Weights of a small transformer language model: rotary positions, 8423 steps.
Each number is 200 + 30 x the weight over its row's rms, rounded and kept within 0 to 999. Layers, rows and columns count from 0. The size before them is the row's rms in percent of the matrix's.

# layer 8 MLP down (transposed), 1216x448, rms 0.0451, rows 1140-1176, columns 64-127
082,205,157,253,233,207,198,249,192,166,156,270,145,232,191,182,193,213,229,178,191,223,194,213,220,152,242,180,183,171,136,219,237,183,252,236,170,238,174,173,212,231,178,228,195,202,154,213,148,267,137,209,193,193,203,213,237,150,198,219,176,171,203,199,192
099,186,211,168,230,205,208,173,178,235,187,151,285,190,159,175,226,198,167,213,221,230,171,154,220,168,177,217,187,220,199,232,176,196,162,208,135,168,197,203,159,190,233,211,248,159,230,166,197,195,196,188,180,158,191,164,228,181,183,217,226,197,207,161,194
105,200,156,202,222,244,188,235,245,222,243,220,207,168,270,232,185,237,237,207,200,161,239,179,250,274,165,184,238,192,253,208,174,182,200,179,212,155,253,211,197,200,97,179,209,217,217,197,164,214,171,222,176,172,215,243,221,190,170,206,176,131,158,157,155
101,234,134,110,213,197,205,197,157,172,202,185,238,197,152,205,208,253,212,212,200,180,195,194,158,209,221,204,167,223,167,217,163,154,195,222,178,239,224,168,237,238,242,225,186,226,213,224,200,243,187,244,221,178,91,223,243,262,267,176,171,189,199,218,185
101,244,203,166,163,138,246,204,230,196,211,228,251,210,164,189,229,212,196,251,208,197,139,205,172,164,199,242,202,156,179,248,223,239,208,191,152,158,222,184,205,201,203,237,193,194,198,211,166,172,210,268,143,223,243,255,184,239,174,191,150,193,166,177,189
115,264,171,219,163,226,217,140,191,256,207,204,227,227,206,212,186,193,226,212,188,163,220,157,189,212,200,161,140,208,213,205,196,222,199,240,208,228,182,229,164,258,163,216,164,194,118,190,135,125,222,239,212,300,193,162,249,238,195,181,214,173,206,282,223
094,207,212,260,243,171,215,303,185,239,181,220,188,213,197,233,153,218,177,225,190,145,208,187,179,217,189,232,180,172,190,230,243,155,198,165,215,179,192,246,235,160,191,209,198,176,196,215,283,165,239,201,184,175,187,177,175,189,222,166,166,160,189,174,193
106,194,245,208,238,222,192,205,280,172,235,235,177,212,236,233,146,206,201,178,231,215,196,246,206,211,226,227,200,214,178,173,176,178,200,152,208,215,241,167,243,199,241,232,200,235,164,168,213,246,211,249,179,212,222,152,203,200,188,186,268,158,254,203,199
100,205,181,208,173,233,266,200,213,201,201,196,182,173,222,235,211,211,170,204,197,157,211,202,202,232,205,215,253,194,188,189,298,129,179,193,235,166,227,239,171,168,161,246,227,185,224,147,163,229,180,181,183,174,247,204,157,166,229,248,128,145,200,187,222
096,166,211,163,230,203,245,219,178,239,254,161,159,231,194,187,175,203,151,194,177,204,230,213,190,178,197,204,219,210,210,244,185,204,184,148,259,159,171,221,211,156,231,150,221,171,216,207,187,153,234,182,210,204,210,225,241,204,227,229,210,185,191,299,207
097,197,156,213,237,198,190,173,201,188,149,174,216,187,196,203,206,207,243,165,187,184,264,207,183,189,153,216,135,177,207,182,203,220,157,213,183,194,175,198,210,245,207,231,192,241,171,198,180,245,198,216,139,153,248,203,202,188,205,151,221,156,231,187,168
097,220,207,174,200,221,197,209,232,204,159,215,197,189,259,212,205,209,228,153,240,145,189,253,240,182,216,244,178,184,174,166,176,254,191,148,176,196,229,261,171,197,193,161,189,224,232,160,194,180,188,169,203,193,232,199,193,230,238,162,185,194,145,221,287
103,204,176,189,177,204,165,221,188,197,210,99,179,166,198,214,230,214,211,202,146,148,247,200,192,180,237,186,233,171,220,191,183,242,204,211,229,272,187,258,229,140,173,214,155,194,213,230,219,233,232,226,179,186,135,227,236,153,193,234,197,191,174,213,213
102,187,231,159,253,227,233,181,218,213,181,173,225,216,214,200,196,218,231,169,169,204,213,194,199,173,249,182,219,180,178,213,195,191,169,204,150,198,200,195,220,170,175,228,218,196,191,184,194,205,277,207,233,242,187,205,184,160,156,183,236,130,209,241,237
104,207,178,190,172,193,189,204,246,188,148,208,186,236,207,177,258,237,157,198,172,223,152,197,206,220,219,215,210,223,198,212,118,176,178,178,206,200,157,230,128,189,226,187,232,146,204,228,162,190,183,114,223,240,219,179,233,203,210,159,213,194,194,213,216
100,161,226,209,186,217,187,167,212,198,175,190,189,240,158,212,190,225,217,243,244,179,205,188,213,238,158,170,183,142,221,234,152,193,188,246,214,201,203,179,193,171,221,221,208,169,229,212,218,202,231,206,213,209,208,190,158,240,170,181,198,242,172,204,201
101,222,180,154,199,196,145,213,201,167,186,193,168,213,230,194,224,230,154,134,184,209,197,214,179,181,206,170,223,241,159,212,187,186,204,235,265,229,220,210,252,149,218,190,156,196,183,179,193,195,213,234,206,237,192,153,247,242,203,207,240,123,249,211,187
093,189,277,199,175,178,195,205,204,244,264,210,214,160,250,114,171,296,207,218,173,252,196,198,205,222,200,181,220,162,229,190,201,184,162,192,203,182,208,181,179,208,163,170,216,171,201,203,160,171,192,207,203,198,147,200,167,193,194,238,186,244,208,241,195
105,224,172,195,211,194,206,205,215,149,178,194,179,171,229,222,179,167,167,174,239,220,214,156,186,230,185,203,256,253,121,184,201,215,166,194,194,220,219,230,194,219,223,246,130,152,218,155,235,157,187,98,233,230,308,189,217,212,174,196,208,193,200,243,263
109,212,202,151,170,229,205,224,228,188,271,217,188,183,240,167,220,189,224,181,174,173,157,211,183,226,218,143,168,197,201,246,215,258,179,214,229,216,216,213,218,158,216,204,218,218,193,227,184,221,184,198,174,202,207,219,160,219,169,170,202,230,158,197,157
097,247,178,211,200,233,218,244,188,142,171,160,149,190,258,198,216,207,225,167,199,239,200,218,228,201,216,154,190,199,172,183,216,163,170,168,200,175,214,217,173,182,159,228,186,221,173,169,230,217,203,187,183,185,211,235,210,170,233,208,227,262,190,167,214
108,147,216,169,198,178,281,168,256,203,240,226,218,171,160,213,166,228,221,192,225,174,152,192,215,125,248,166,193,189,162,182,170,240,192,231,226,204,188,242,194,204,181,180,190,182,191,165,194,173,181,182,172,184,245,253,207,234,172,248,199,147,197,230,198
104,187,201,156,164,265,183,177,236,195,251,166,168,156,240,152,224,179,164,165,217,174,219,196,188,195,197,194,181,195,221,212,196,189,200,193,237,223,230,200,202,161,176,134,215,187,213,222,246,235,166,210,184,188,161,160,207,165,173,206,220,186,181,237,174
103,264,180,181,223,201,226,186,199,144,230,224,204,236,226,139,240,222,197,183,178,178,171,201,278,184,192,180,192,152,213,205,243,189,163,170,189,200,198,159,214,261,181,225,155,164,179,198,223,216,161,172,203,193,237,191,202,221,213,127,193,148,209,192,161
096,179,214,140,203,159,259,217,166,141,210,245,184,211,157,183,188,209,205,188,215,214,196,193,190,183,239,199,168,211,244,182,179,193,208,186,153,166,207,207,164,205,167,210,180,160,193,175,239,246,187,220,207,251,181,208,197,240,127,232,200,189,178,237,193
097,180,226,237,142,244,212,186,153,259,185,217,207,214,186,205,205,222,202,144,167,197,259,181,181,181,207,146,228,213,188,178,214,193,221,238,177,188,245,197,198,202,214,204,233,143,204,179,227,240,219,207,229,244,158,185,195,181,173,164,238,205,214,153,242
098,238,171,201,158,265,232,185,229,212,250,243,211,192,185,178,190,210,218,157,178,184,227,279,161,203,221,197,235,204,231,211,221,173,179,161,271,128,202,205,160,248,143,182,177,144,180,208,187,223,209,164,186,194,203,211,251,220,167,176,202,187,174,227,191
087,213,144,255,210,176,181,177,229,174,227,246,201,208,237,181,226,224,205,213,163,223,201,262,208,193,195,166,214,165,180,196,281,147,200,155,184,166,199,216,212,204,205,188,174,178,196,198,156,187,187,191,156,174,207,211,213,182,223,233,207,188,237,183,176
089,180,203,204,197,203,178,234,209,207,239,191,228,250,198,212,199,249,233,171,203,195,201,186,207,205,163,202,194,194,209,226,149,148,202,156,232,213,211,265,186,188,134,252,219,198,214,208,223,213,180,203,139,173,207,186,246,180,238,167,186,159,144,176,252
107,173,225,170,156,214,235,173,228,177,194,219,215,271,217,165,256,242,226,193,164,234,189,186,232,196,159,213,262,202,221,235,153,156,238,231,206,191,163,222,176,273,205,175,245,248,193,196,227,183,169,200,206,151,234,225,161,197,176,186,179,232,235,203,237
102,189,178,151,175,173,197,210,174,231,175,169,190,197,204,183,244,228,182,212,148,187,150,215,234,161,227,217,210,189,196,222,172,292,260,159,199,220,207,187,170,155,239,139,186,178,288,186,192,166,195,251,155,176,206,208,200,202,196,207,180,237,233,192,249
101,230,180,177,201,253,178,205,207,200,210,195,227,218,228,215,192,229,182,197,258,164,160,207,200,197,210,191,210,207,215,174,187,150,190,221,208,177,237,252,172,237,215,193,193,203,229,267,192,181,217,149,198,147,195,197,178,223,215,213,176,273,176,179,202
099,194,166,208,264,228,201,197,195,196,223,192,235,209,229,255,265,186,170,213,196,202,286,185,221,247,214,277,282,167,227,194,188,214,188,143,214,186,214,208,206,211,188,194,120,203,203,161,190,213,165,177,193,157,200,166,171,206,217,218,171,179,189,154,208
088,213,169,258,156,159,196,261,199,204,241,212,192,246,148,235,175,163,181,203,230,204,203,208,140,230,163,176,224,228,216,181,196,206,185,246,147,168,213,160,201,243,178,171,213,168,201,230,204,199,155,182,187,209,172,225,193,190,204,187,196,197,240,210,225
102,197,203,168,232,166,234,214,141,180,232,196,171,209,183,220,173,224,167,203,263,194,261,234,172,194,200,152,216,217,181,227,159,223,187,220,189,230,197,193,239,207,268,233,243,275,149,200,199,185,187,204,217,181,192,145,179,169,209,205,189,227,151,169,154
100,165,219,154,180,213,204,180,215,211,201,225,207,207,186,244,215,255,264,199,189,232,217,206,174,194,240,200,195,216,224,185,220,178,209,178,222,225,251,159,170,240,245,226,165,206,204,174,178,171,266,268,172,193,174,189,204,205,174,209,195,218,229,213,148
101,241,180,257,197,177,196,234,192,214,195,166,249,201,204,221,205,214,158,214,223,173,175,205,247,196,242,199,235,201,194,205,198,183,197,217,169,203,201,262,216,199,207,193,160,179,207,220,178,178,209,252,171,180,173,196,256,218,205,152,204,232,224,228,203
# layer 8 MLP gate, 1216x448, rms 0.125, rows 1141-1176, columns 64-127
102,222,191,210,197,196,209,236,156,192,198,238,196,148,187,188,224,205,253,203,190,196,186,204,238,263,195,264,240,246,188,177,221,172,166,216,181,223,186,260,223,200,217,216,176,177,204,233,224,168,224,198,208,149,186,216,191,193,198,169,182,120,156,154,210
106,165,180,211,177,175,175,210,195,212,186,235,178,190,217,247,169,210,225,234,213,150,224,201,253,220,184,218,211,221,175,208,190,187,136,188,185,194,187,230,183,169,159,149,211,290,209,158,189,162,196,178,182,153,264,236,251,217,220,213,202,211,188,190,206
096,197,187,235,164,184,199,194,217,194,196,202,213,220,255,172,209,243,202,180,221,195,251,204,202,208,217,212,164,166,165,169,96,229,211,185,210,182,182,230,219,208,158,204,184,212,151,156,192,178,215,205,186,225,244,220,249,210,219,156,191,184,199,161,209
103,172,174,161,218,226,168,223,180,186,203,222,196,191,188,230,157,215,211,218,202,190,167,154,211,198,195,203,168,191,252,170,233,215,212,221,199,223,137,219,183,257,187,185,261,223,228,164,203,190,212,170,208,237,218,215,183,193,202,176,204,212,157,178,199
113,140,212,187,246,175,191,277,139,226,185,200,188,196,205,186,189,210,162,213,169,201,171,222,198,196,216,179,213,204,155,178,255,173,168,170,185,248,151,232,182,177,224,237,252,198,251,246,247,204,169,175,244,173,201,185,226,167,179,155,199,192,197,165,162
094,240,219,177,214,211,209,167,209,211,183,201,187,122,190,198,145,160,201,183,137,259,244,187,229,269,202,211,203,187,156,152,208,176,185,183,173,145,233,197,201,201,217,204,196,227,201,226,169,155,240,221,207,161,185,173,211,193,246,219,196,233,212,147,192
108,190,204,262,197,191,177,177,236,225,160,217,136,254,215,208,174,233,221,154,215,226,250,149,210,211,217,185,205,180,179,198,188,219,183,188,177,138,226,206,172,181,220,217,175,221,230,228,209,226,177,198,204,187,168,205,181,217,222,206,189,267,179,140,192
101,182,174,186,277,196,200,185,209,245,168,188,189,229,148,155,186,215,219,225,202,196,184,185,212,171,193,217,206,181,242,215,177,222,238,173,270,137,231,212,200,183,213,183,199,220,261,236,195,225,210,192,223,218,131,206,241,229,147,174,243,193,175,159,225
101,182,223,177,175,214,189,153,158,206,236,173,197,238,129,168,206,209,168,199,194,222,234,209,186,174,222,246,176,216,222,220,179,220,222,175,213,181,190,258,171,181,199,229,153,185,230,189,177,213,184,184,235,261,114,192,231,181,217,201,227,202,191,204,238
095,158,259,212,233,211,140,185,235,271,211,202,180,125,163,254,213,219,236,203,170,171,222,157,276,197,185,188,202,201,166,193,170,197,158,185,234,145,197,94,188,202,215,225,230,168,225,215,218,158,241,182,199,231,239,197,211,163,230,162,189,217,167,180,169
101,186,188,225,185,165,197,240,198,110,209,167,188,205,216,243,150,207,187,215,182,152,185,218,152,195,184,180,179,182,222,179,247,296,256,230,179,184,264,230,211,164,238,208,192,197,227,132,226,229,171,220,179,224,239,218,192,164,143,186,222,227,185,219,166
102,199,209,193,252,206,203,209,193,157,174,242,161,256,197,215,176,225,212,247,208,188,188,257,170,232,204,229,227,179,251,144,233,130,237,225,185,206,190,179,200,254,207,169,222,275,216,177,242,184,180,140,236,181,237,210,197,200,197,161,181,197,189,210,215
105,165,191,227,176,184,197,166,170,253,253,228,176,180,211,170,191,244,216,169,202,189,203,197,227,196,220,207,161,237,175,241,145,225,201,205,197,170,237,200,185,204,249,191,163,219,179,192,164,189,183,170,187,146,240,173,210,214,227,194,198,221,149,230,202
107,227,230,166,231,214,196,233,215,210,288,196,213,176,234,197,162,207,219,221,220,180,176,213,235,227,214,181,133,170,204,208,259,185,187,202,161,159,195,168,200,247,223,235,170,166,226,251,157,236,175,178,179,200,202,236,149,250,205,244,226,227,160,224,181
102,157,221,217,215,185,190,211,117,223,197,185,178,192,193,159,164,138,219,191,181,206,215,176,156,207,160,204,251,211,255,109,226,224,233,233,195,209,189,245,191,148,147,223,259,226,195,154,238,229,156,139,180,143,204,230,214,199,187,205,190,218,238,217,200
101,222,274,151,212,190,234,167,224,200,226,224,249,198,205,201,190,188,190,222,229,158,201,272,244,198,188,216,209,205,207,214,141,230,194,127,183,201,207,212,218,176,167,191,178,212,210,148,188,202,191,212,189,206,210,226,208,217,209,246,149,173,196,226,181
094,150,154,168,234,197,146,191,183,233,174,270,176,228,207,201,198,122,220,220,189,209,252,188,220,170,209,198,209,171,227,180,182,196,214,173,213,196,191,181,218,207,193,174,180,248,216,173,180,203,207,196,168,168,190,245,192,248,219,127,249,194,184,134,202
100,242,166,183,182,169,208,196,210,181,220,194,150,185,235,239,228,167,212,168,160,174,237,195,176,209,263,170,229,196,210,106,189,189,183,138,178,126,226,199,181,223,252,162,221,228,193,154,187,163,170,234,183,207,193,240,243,184,169,217,164,145,196,293,196
113,185,189,202,152,239,210,188,182,236,208,192,204,249,244,173,191,206,222,176,280,208,192,215,209,206,171,167,210,223,241,195,200,197,184,187,213,149,232,189,247,139,160,162,218,166,237,174,206,204,266,190,192,217,183,217,127,188,241,172,178,197,176,184,156
102,224,208,183,185,216,216,261,180,196,227,209,199,187,227,238,223,197,203,185,230,137,191,199,199,223,240,223,205,206,179,215,180,236,178,203,189,169,168,154,209,212,188,134,177,180,200,164,137,188,231,190,184,161,184,196,186,203,216,259,135,179,150,153,196
104,158,210,187,243,124,154,224,207,198,240,226,255,172,227,183,196,205,202,174,241,210,202,210,214,217,178,157,202,157,136,190,158,261,244,222,135,206,190,206,170,180,194,192,163,199,221,204,264,146,175,235,216,181,212,192,188,122,207,223,262,198,216,151,176
102,208,147,222,224,169,210,214,217,208,174,208,221,205,207,223,190,180,203,208,202,233,208,154,170,203,222,211,227,242,150,233,202,215,221,203,174,153,197,157,158,203,198,193,204,239,178,157,192,181,225,186,194,157,206,171,205,222,173,260,176,207,187,185,227
105,202,148,125,209,212,218,206,238,199,177,205,152,201,229,211,194,212,195,178,177,195,247,237,196,197,230,202,204,246,207,159,225,201,209,190,181,128,203,197,243,162,193,201,166,200,204,231,274,191,167,225,214,179,243,174,186,166,222,197,213,175,170,232,170
090,225,163,220,201,203,210,240,210,223,163,202,228,206,202,201,246,220,143,174,230,256,194,173,180,199,207,155,231,228,211,205,157,232,210,183,166,205,206,206,227,214,259,176,235,259,204,146,177,202,145,223,193,200,205,234,198,192,167,177,179,242,212,182,174
097,220,177,163,166,187,210,181,165,177,190,219,188,239,207,172,215,222,250,204,220,177,158,178,216,212,157,239,186,194,207,138,138,204,279,187,233,250,200,212,235,199,258,178,218,155,264,181,164,209,197,203,201,186,166,168,193,205,208,139,154,221,226,164,185
097,201,225,205,221,125,227,177,188,179,219,210,296,180,190,198,178,141,263,185,172,181,205,244,201,132,214,186,186,186,240,167,129,162,179,188,199,211,218,239,232,192,202,193,183,204,212,275,195,179,188,172,185,205,193,230,220,180,226,220,214,210,197,239,163
090,183,165,266,192,242,187,208,182,145,208,203,213,232,215,199,198,228,240,232,201,175,227,197,138,223,175,191,187,141,203,236,191,239,175,191,218,152,164,215,214,227,267,193,212,227,198,179,213,196,91,196,209,194,228,223,241,202,223,184,232,243,175,219,201
088,206,152,198,193,250,292,221,153,171,199,178,170,209,241,199,247,170,246,153,177,196,144,223,200,248,199,230,190,222,215,167,241,193,190,220,189,197,168,207,190,170,179,214,158,236,191,247,223,135,194,163,170,187,209,224,166,138,194,184,184,190,149,212,206
106,175,265,195,249,210,201,196,174,229,189,161,189,122,214,259,169,209,169,242,247,207,192,198,200,181,227,146,196,169,209,200,172,178,195,225,180,184,198,157,246,226,209,238,183,261,224,143,173,207,210,228,198,192,162,202,152,198,213,203,213,166,176,189,182
104,209,178,227,191,172,218,247,244,227,196,166,192,217,189,247,189,190,181,193,213,222,197,184,216,247,174,213,158,226,196,230,171,149,165,204,159,227,163,255,206,194,269,232,225,207,225,205,206,188,199,181,221,170,181,246,213,170,187,162,205,151,172,230,164
104,193,221,221,140,175,224,226,219,187,174,208,203,214,147,199,214,203,153,189,187,165,217,224,277,278,224,205,209,138,211,173,218,154,228,223,160,198,232,169,249,229,201,238,177,145,246,183,205,183,197,201,165,189,174,162,185,170,207,236,169,165,214,176,203
099,194,196,163,175,159,171,174,247,215,213,178,208,180,197,151,172,230,221,207,243,201,230,173,181,181,218,184,176,146,201,206,138,182,176,200,141,235,182,194,179,176,215,188,188,204,202,187,199,166,202,215,176,231,229,151,231,172,191,212,259,203,151,167,177
085,188,188,187,214,182,229,200,234,226,173,197,207,189,177,243,190,152,186,181,222,176,208,217,213,192,224,185,199,184,130,252,149,206,187,195,209,196,171,246,190,149,187,229,202,204,188,195,169,168,207,209,180,218,224,217,237,157,192,206,185,175,239,211,209
096,213,241,194,183,182,160,202,218,203,142,213,173,213,146,225,167,229,191,240,222,222,204,212,168,198,161,107,222,192,194,220,131,192,184,260,171,229,165,217,192,182,209,172,143,199,175,264,182,215,190,213,240,224,194,228,150,178,246,168,240,206,179,194,181
101,234,187,199,243,204,238,202,244,142,197,254,210,158,177,142,284,257,244,219,174,191,160,192,223,219,256,195,229,214,174,221,189,219,182,187,195,218,152,196,308,215,192,219,224,193,228,139,201,218,213,209,182,189,197,184,251,160,168,207,199,152,200,228,170
104,187,166,220,172,220,230,210,188,180,218,182,205,177,199,215,199,223,118,189,188,205,166,180,195,192,230,150,198,212,227,226,216,178,238,223,169,225,205,242,156,228,219,171,235,191,191,189,175,180,221,224,231,201,226,199,239,214,200,186,217,270,224,160,209
# layer 8 MLP up, 1216x448, rms 0.129, rows 1141-1176, columns 64-127
105,221,170,192,198,128,218,191,139,168,220,197,178,206,217,227,229,207,184,209,200,167,159,195,169,241,194,215,241,169,170,184,208,170,228,200,151,175,254,190,229,177,210,214,189,140,186,246,204,233,192,194,225,191,294,203,209,207,169,189,183,188,213,219,156
103,148,210,203,238,233,210,224,185,198,192,251,133,162,177,220,238,206,191,191,169,210,209,218,223,221,182,161,263,163,208,211,149,200,235,198,166,234,211,218,113,219,153,187,263,195,236,194,167,229,206,289,165,211,211,208,254,186,194,202,207,225,221,200,191
104,174,183,198,186,121,210,205,166,129,209,269,200,220,157,164,177,185,236,239,212,209,226,240,182,182,223,176,190,224,151,164,176,205,203,221,222,229,242,224,164,190,241,221,194,197,215,180,199,219,203,186,205,193,182,228,204,184,245,187,200,150,172,224,199
106,214,203,189,206,204,175,182,142,197,162,217,186,200,205,164,204,208,143,136,194,208,215,190,224,180,187,221,176,171,235,147,232,217,225,189,210,200,178,237,201,225,166,168,167,222,214,163,212,200,174,237,188,186,201,155,192,145,235,189,182,155,212,179,194
114,212,241,234,182,188,197,173,203,200,227,189,184,157,224,215,187,190,215,219,219,220,204,165,176,182,199,216,161,199,223,176,215,177,227,164,192,178,214,188,241,186,186,145,154,167,198,196,121,165,226,263,153,226,222,213,239,181,163,196,207,219,225,257,161
093,197,201,180,178,227,172,160,244,212,234,192,183,195,237,227,227,208,163,242,155,187,159,150,134,158,145,142,242,183,119,218,198,216,234,223,221,216,188,192,180,230,193,202,227,190,148,164,241,150,240,221,209,213,190,199,195,156,176,182,209,139,196,105,156
103,225,257,170,214,236,251,195,226,221,231,256,183,182,168,216,207,162,190,182,212,184,256,159,231,179,184,209,190,174,201,150,170,142,258,186,206,207,201,196,218,175,254,225,191,253,214,214,155,125,167,233,202,204,218,171,250,191,206,208,170,200,227,187,155
095,151,255,172,196,182,197,202,224,178,227,218,215,181,220,194,204,196,178,176,179,226,119,154,182,200,179,237,206,176,199,146,212,196,161,167,216,165,230,200,192,202,199,183,156,164,173,166,246,180,158,151,222,256,219,244,203,163,256,218,231,179,202,227,223
095,233,182,198,190,238,162,206,228,214,244,209,248,221,218,250,251,206,201,206,219,226,135,172,149,195,163,190,208,223,229,226,143,205,225,186,179,219,153,167,150,207,211,156,186,199,177,239,239,169,280,240,203,209,156,179,131,202,184,168,241,210,169,201,141
093,232,197,217,247,221,161,146,182,191,156,228,198,243,218,164,166,179,231,200,200,167,192,173,166,153,223,198,188,220,271,225,177,228,155,182,238,158,213,206,235,230,218,190,220,164,202,190,162,185,182,148,148,206,175,167,231,153,159,239,210,181,240,203,198
098,191,192,157,192,205,221,163,201,222,99,206,207,185,228,184,185,196,193,214,214,162,218,178,187,233,197,209,223,189,204,167,237,154,146,146,182,292,229,213,220,142,183,220,189,183,188,166,202,221,189,163,241,131,232,198,191,255,181,242,188,205,219,180,220
103,255,189,183,182,224,177,241,178,254,252,176,219,151,218,218,211,205,205,218,153,192,216,212,200,199,170,254,173,165,211,247,208,228,187,200,184,214,182,235,223,216,214,217,219,166,225,180,173,203,166,219,229,207,217,205,234,194,210,207,217,217,216,150,255
102,235,295,190,227,245,237,200,162,193,180,188,235,175,209,241,196,220,166,248,222,173,238,187,205,219,173,198,214,246,179,182,217,191,184,231,193,203,209,277,224,253,222,211,252,170,162,232,195,211,209,199,244,209,208,179,225,181,193,209,155,165,262,242,190
104,177,200,150,140,199,209,225,226,213,205,166,214,208,196,226,142,216,206,221,250,222,164,231,115,202,202,166,185,162,166,152,262,144,122,216,178,204,228,187,206,220,212,215,199,197,173,183,154,232,136,212,243,199,190,198,184,230,180,214,218,234,158,259,216
104,199,200,195,297,206,241,243,183,223,205,206,183,202,220,211,218,262,222,216,193,184,193,220,191,191,214,228,161,200,164,221,197,194,131,212,186,155,175,127,200,218,199,238,197,198,185,229,174,167,214,240,217,239,272,143,172,193,158,140,250,203,251,220,247
102,253,216,130,204,234,215,228,185,252,209,190,250,219,189,153,191,191,155,158,223,220,183,220,181,206,203,206,225,220,210,220,167,203,206,208,180,254,268,200,256,184,207,205,264,239,218,148,152,256,212,208,222,145,170,204,261,239,191,188,224,196,211,166,217
092,175,176,173,185,141,212,176,221,155,181,230,206,176,211,154,153,194,190,235,263,189,178,267,181,221,206,177,218,226,191,130,170,190,152,182,219,277,181,201,204,147,203,227,194,197,177,242,185,206,188,252,212,173,209,244,212,180,202,156,218,167,174,184,175
104,212,169,212,214,174,260,228,201,211,206,222,175,165,200,189,193,212,226,248,173,153,190,199,229,190,298,185,176,190,185,159,213,155,231,204,159,144,231,227,225,146,211,135,200,201,205,211,246,257,236,198,172,165,184,199,164,229,241,184,167,199,129,251,259
113,202,163,237,199,144,218,215,239,163,225,209,170,193,190,210,242,156,152,150,126,180,201,170,252,255,238,188,199,195,174,225,216,167,148,245,191,176,184,193,195,195,204,179,99,211,205,200,214,221,151,245,217,207,285,172,242,190,189,253,187,201,202,215,143
097,209,226,240,148,255,185,219,202,192,199,196,241,228,230,209,217,169,230,168,168,180,152,177,217,227,181,191,209,191,205,214,192,178,179,171,182,201,190,178,215,202,165,166,184,191,191,190,172,245,169,209,207,202,203,167,173,236,128,182,203,191,222,147,165
107,187,222,224,189,135,159,168,226,224,207,242,191,170,201,167,174,211,201,179,174,188,220,139,222,214,205,127,203,185,203,172,207,189,197,214,185,218,156,228,157,198,143,203,208,247,207,191,189,143,190,223,200,251,189,244,183,228,237,169,168,169,221,179,193
101,194,184,201,191,203,206,209,225,207,190,154,190,151,213,236,150,180,204,189,122,229,186,207,183,236,225,226,190,168,238,172,181,237,138,200,198,242,221,233,157,167,191,203,288,191,199,218,218,186,188,190,159,265,175,234,235,210,190,215,188,190,176,214,197
104,175,228,179,228,175,213,218,195,177,198,192,128,183,188,195,220,220,220,198,197,244,236,189,199,146,184,201,217,219,190,204,202,160,235,235,183,149,152,230,164,204,162,254,161,186,132,205,165,238,196,227,205,230,224,180,199,177,240,217,187,191,205,207,211
095,211,223,213,201,223,161,174,126,187,206,235,192,176,164,242,172,181,177,235,202,233,205,194,203,221,239,234,251,223,204,215,196,213,166,196,163,197,182,140,208,229,138,217,209,170,197,185,218,188,134,158,213,192,190,183,185,219,224,203,208,186,146,222,194
093,198,194,194,196,209,177,190,211,190,176,173,189,160,206,196,218,211,212,224,232,152,135,221,247,140,206,226,186,219,158,246,194,224,246,221,255,241,180,185,230,178,194,180,189,187,167,208,171,169,194,194,186,189,201,204,157,176,210,174,128,197,209,147,207
098,176,226,197,170,171,201,209,213,239,230,250,262,185,238,209,218,207,155,203,205,212,187,190,142,183,172,210,177,170,214,194,197,186,225,209,245,191,225,192,213,179,183,219,136,166,169,159,216,233,273,221,209,194,231,164,203,217,173,202,175,183,182,216,163
090,163,189,202,153,232,216,238,155,240,191,205,162,194,194,182,227,163,210,221,218,142,167,271,170,223,255,255,231,165,234,196,157,200,223,222,210,247,166,185,201,181,193,207,152,215,172,238,299,173,197,197,208,224,182,192,212,211,201,233,230,195,210,189,217
089,183,158,132,178,259,128,197,255,180,198,199,150,243,223,217,192,269,186,192,202,226,217,211,216,226,242,228,167,171,214,183,209,191,230,249,217,261,235,206,203,206,232,190,194,227,191,178,173,219,271,181,177,216,284,224,195,244,221,175,182,185,190,167,187
107,245,208,176,142,169,198,196,212,228,197,200,183,185,257,209,175,224,246,234,152,196,212,204,192,204,250,220,229,224,223,200,201,169,237,135,166,182,176,217,189,230,216,183,184,213,189,202,162,210,228,212,197,168,260,190,180,289,208,187,224,196,211,171,195
099,149,177,202,149,162,230,223,219,191,195,189,203,193,153,194,225,156,240,199,209,203,221,181,176,215,217,235,170,204,233,261,230,212,202,146,200,170,199,251,233,195,195,167,164,143,242,240,190,185,207,213,176,135,201,210,208,225,168,260,240,194,222,187,180
100,209,201,145,195,195,221,191,171,214,193,196,213,170,204,195,162,206,224,263,219,277,153,210,217,155,229,222,194,195,222,185,213,208,166,207,207,191,192,204,154,153,206,154,181,217,174,208,149,212,160,200,160,152,170,265,219,179,204,238,212,197,141,245,229
100,140,207,250,221,202,224,206,148,186,131,192,200,187,260,199,135,136,187,201,186,247,173,195,184,194,158,209,199,197,282,221,205,202,202,193,193,212,232,189,181,233,247,138,194,201,256,172,187,183,149,236,192,191,258,222,180,240,220,187,235,203,182,239,231
091,137,198,225,176,140,212,168,225,264,204,150,190,226,187,177,211,167,181,252,234,170,222,243,196,216,192,260,197,170,136,136,183,175,160,202,200,206,132,269,236,195,212,172,222,226,241,205,227,224,214,185,228,216,208,202,207,172,185,173,164,176,178,211,165
100,204,194,193,206,210,200,210,208,190,230,256,250,161,187,164,220,223,260,198,176,181,247,213,171,166,187,177,258,193,187,197,196,213,206,103,186,257,240,178,190,177,208,174,213,240,200,172,229,204,236,225,179,185,203,233,232,166,195,205,193,182,194,204,283
100,196,187,186,217,197,209,227,176,231,193,184,170,255,214,187,186,200,244,190,216,215,200,222,238,186,174,216,253,202,203,156,211,194,213,222,233,175,186,175,246,169,168,214,190,249,203,207,195,139,200,179,208,173,184,169,207,241,202,196,185,233,165,156,213
100,176,143,162,140,151,267,217,172,198,187,210,212,213,260,219,214,212,167,218,108,197,173,181,195,200,192,153,216,169,193,238,219,219,210,220,200,232,227,213,225,210,188,212,225,213,193,264,156,195,167,228,206,209,206,195,152,250,219,195,187,199,263,179,229